Weights of a small transformer language model.
Architecture: tied embeddings, attention and MLP in parallel.
Each number is 128 + 32 x the weight over its row's rms, rounded and kept within 0 to 255. Layers, rows and columns count from 0. Numbers have three digits each. The size before them is the row's rms in percent of the matrix's.

# down: layer 7 MLP down (transposed), 3072x768, rms 0.0309, rows 520-545, columns 240-287
# up: layer 7 MLP up, 3072x768, rms 0.0315, rows 521-546, columns 240-287
down520 095:156137129057092120108122063148107078187093158146128134205080186098116160055137140138180138132154103117169168133119164109080130178107164166157121
up521 093:082074057120164159141146100095174191134125170136067081108133123124100131117150093115168100111127085160104109131147102142126182102045082109106171
down521 098:158133101106151149150140196128141140170144129132116155137117185161074155131147106124011163095157118178096117211098069136118127157109163110131115
up522 101:086116144113140169147120161097082146167129114093141126129113154184155127055169152165178141137139098103142109141060155119141090149082149122068113
down522 101:162126142094093139185128149097119134094113143162131168131086107119145131103098126105146112159102133150133133167182150135106105057105165121118079
up523 101:069118121106160109139127126143123077147112117140145111103099151046171166118122154143133117141159120126077131199068152115070176162157162113147128
down523 108:110125158123112112077158129152124058164104130164091121091111125106154144069111163144153151092146138177128145073092148104146054187145173097127115
up524 097:150053150100196124128063163184041142148143146170156067094084142125126113142130110161103122100113128118117079118140158113101144156158131110135109
down524 099:110125111065066116112116139138222112199135094173160125195112129127117168155100129079137198063124090138140168110126149127107084127109144181096149
up525 108:108134113065126132192106106081085138182131190155160139101137127100112128200092103173102127133112153090128115128127088112159173149116192146113121
down525 109:139099098149126125104095124130098084164113142126119183152161133156139100122165099143149118120155081134096147165123153108175177169075158087148133
up526 094:106106138170105135167151095159094153102175090121142151104131146109086143141141110109182173104130108096067090118119072100067135156124145132167096
down526 108:154089106098142140052130180086142107154144089131095161106129174118118139137122132137139102141134138157166046086109113117166096180127119150137147
up527 099:117139177121139137104092058078161098142146126127130169080137155076072120197215105117124184133179122171070132107124098114148087108163140142168109
down527 112:086218100119109101152116152124119144130101128167109152078109125098145158098129138115108129095133102160140145116141114115170124165114082149125143
up528 100:120101091138112073137113118078126121119140100122096151086101130118084132095079133174120110088105088186196134084090165100172123117086132132088174
down528 108:102131157117149149163182171122171110132107078111086098084137177206172136183100157066090134125154163129136123221122113077172144101091066108098154
up529 098:163140135182164151214124074095192134127085174113078103121199113114118159088195238136126108141128037113136144102111107161054137097127189115124141
down529 101:163123126103046160081167110141199115119074123174106097105104178087149178065108155082103096097095115165118130170068160139171098126164128133137081
up530 105:127133108108108128109143116159119163085123137047156096091096148140160163070116142156105113119142109069122116143083116105088165054150132171125140
down530 099:171103224093127157144105112153160151149120120091123130137165097129190162097175129108095151170071118112105144136078132147144100207129122121083140
up531 106:188142108108109150096146208056092107142176124138172170108108168153017143135085137118136133162134172129123077092078098140084130090151102186095082
down531 107:151163163109173181116157108129125115137148173161135187128138147122140160087127193081122127150079131102131160094176106198159111132108132153130138
up532 096:076047144144105095149186111112163172129103120073127150116119173157049116142131155105118178132141082084127140114076171074184130132101178168114182
down532 097:104106174145127115102125138101177046066124128132172175111132126123120116120075190127113114110209101079078110121148108113046090103153147152113134
up533 107:066095081199127137149147137106071114135111207146128133154136071114068128119117121140171171124118148084099143172119113068092113107129124195141129
down533 107:134144162126163120144075113154146095129142104129061163157136110143143133089120140157165166109118143146202081113130110099086134204098153176101131
up534 099:132121134162173179140167142070118128141125189167127180107149216105159105085142160149140084101190149159127142111178074129122150154141171142065079
down534 095:079123082120090129144152131057104115181172146121149150124165154085112078187139144095141127150053128129137097121126109180101120097142139126120164
up535 097:081086121160117143162139122101123107097089172145122098087137093142130142166128171152162093128165156131150151156081091137162065084089158123130103
down535 098:089108103117168122147112126116114172080103117145111143091155102133145138107166116119166114166084103155167085123144171103071162140099091090096068
up536 090:071133150111164150136107143164201146134103167054096151171167128117107124134177166118165125106151110093122125166070152168140112139095144124143168
down536 093:171139125129087138115141118169111163126122074143162095145131083098118180115084120160082158125082127162141112090120086139167102128118172152124116
up537 107:102119095104103153060097243106119076085177127122148103087120066121133130113153093123174117132129123152089056164084147143077141114154102137107106
down537 101:099126060142118101083128143149123097150121132169065158175128134167147185109145171121137110133231152132119159114084078152130108083160153141179178
up538 094:132140149144148177175125111048123231157165171163151111088091135119109151176109164124092152137136090124126121159108162134137081141161147101160137
down538 110:101147105070122115152163117111153120155153110114117114070121179173116138093042184133123155090128069181119116216083096167144153131133111142154094
up539 099:141104083163150065100154127049122158114114128150099107143186194075091120068142072140088120144129107154090128149031099111157165165086178141112135
down539 098:117187104146119218172121039146193075117151146117158111084108157168193097099150149195204114083170119146189193129176178126094107143137125138163094
up540 101:131090093122155185151174122100159134129121133121128141106194130136125150178143138136092173131118116074187112098086146120133129162139178141104144
down540 101:139122093104098137057147063064106107123169128131168122123136156226137161070096169114119163152092116109150111147182142130094167155088168175149179
up541 092:115064100094161172154124129142129115135186094117147173128061152121147124163133145175073077119116118135127113113130056141115156167038123121124178
down541 085:106127174113161145106128166130144141077128141124126081154154132128148137124133106134142136148146128082145147117122209141130148133185152122170114
up542 109:159122120143116145175147121136139169174144114165087072121138158048135127156132144112110168093094055160109137092057150086097119144140135137052119
down542 110:108171145170134148059107101060137096117169123110172129172164128079158178097135164151112054141133078097143123176114153126144114108116145117098139
up543 103:188172176100112209109146156104067073099200174076197112092108091207118145106135115117128128126134133147148109086087099175128105125116166135111131
down543 096:167147112116106119107149094081114140123109097107132117119135123173135058100136133132142116117115146111140090157121165177106122163145130138157113
up544 107:076112122111111086166092118111100100131115162156136144075056201124118098164209147164143190130196110111148100142130141084133052093077144156155167
down544 104:180101091158106109102156151122149077170115141127112116112057094133112106119095145111115121092102120139083128126127157173159143119118096132190139
up545 102:126068185122163115114155153093173051109064189095111124154137162112072116165122159136140168120146133131129153168072141147140085041123151119170069
down545 097:075163145129136139081145102109111140120096112133206166074101062141136154175079144166161100177127081102130102118149088093078153152141123126129150
up546 096:076120107153205152113101143067097143126160168155094166097180113099085136124164160129128081093093133109073124132115116130137127155113162146114149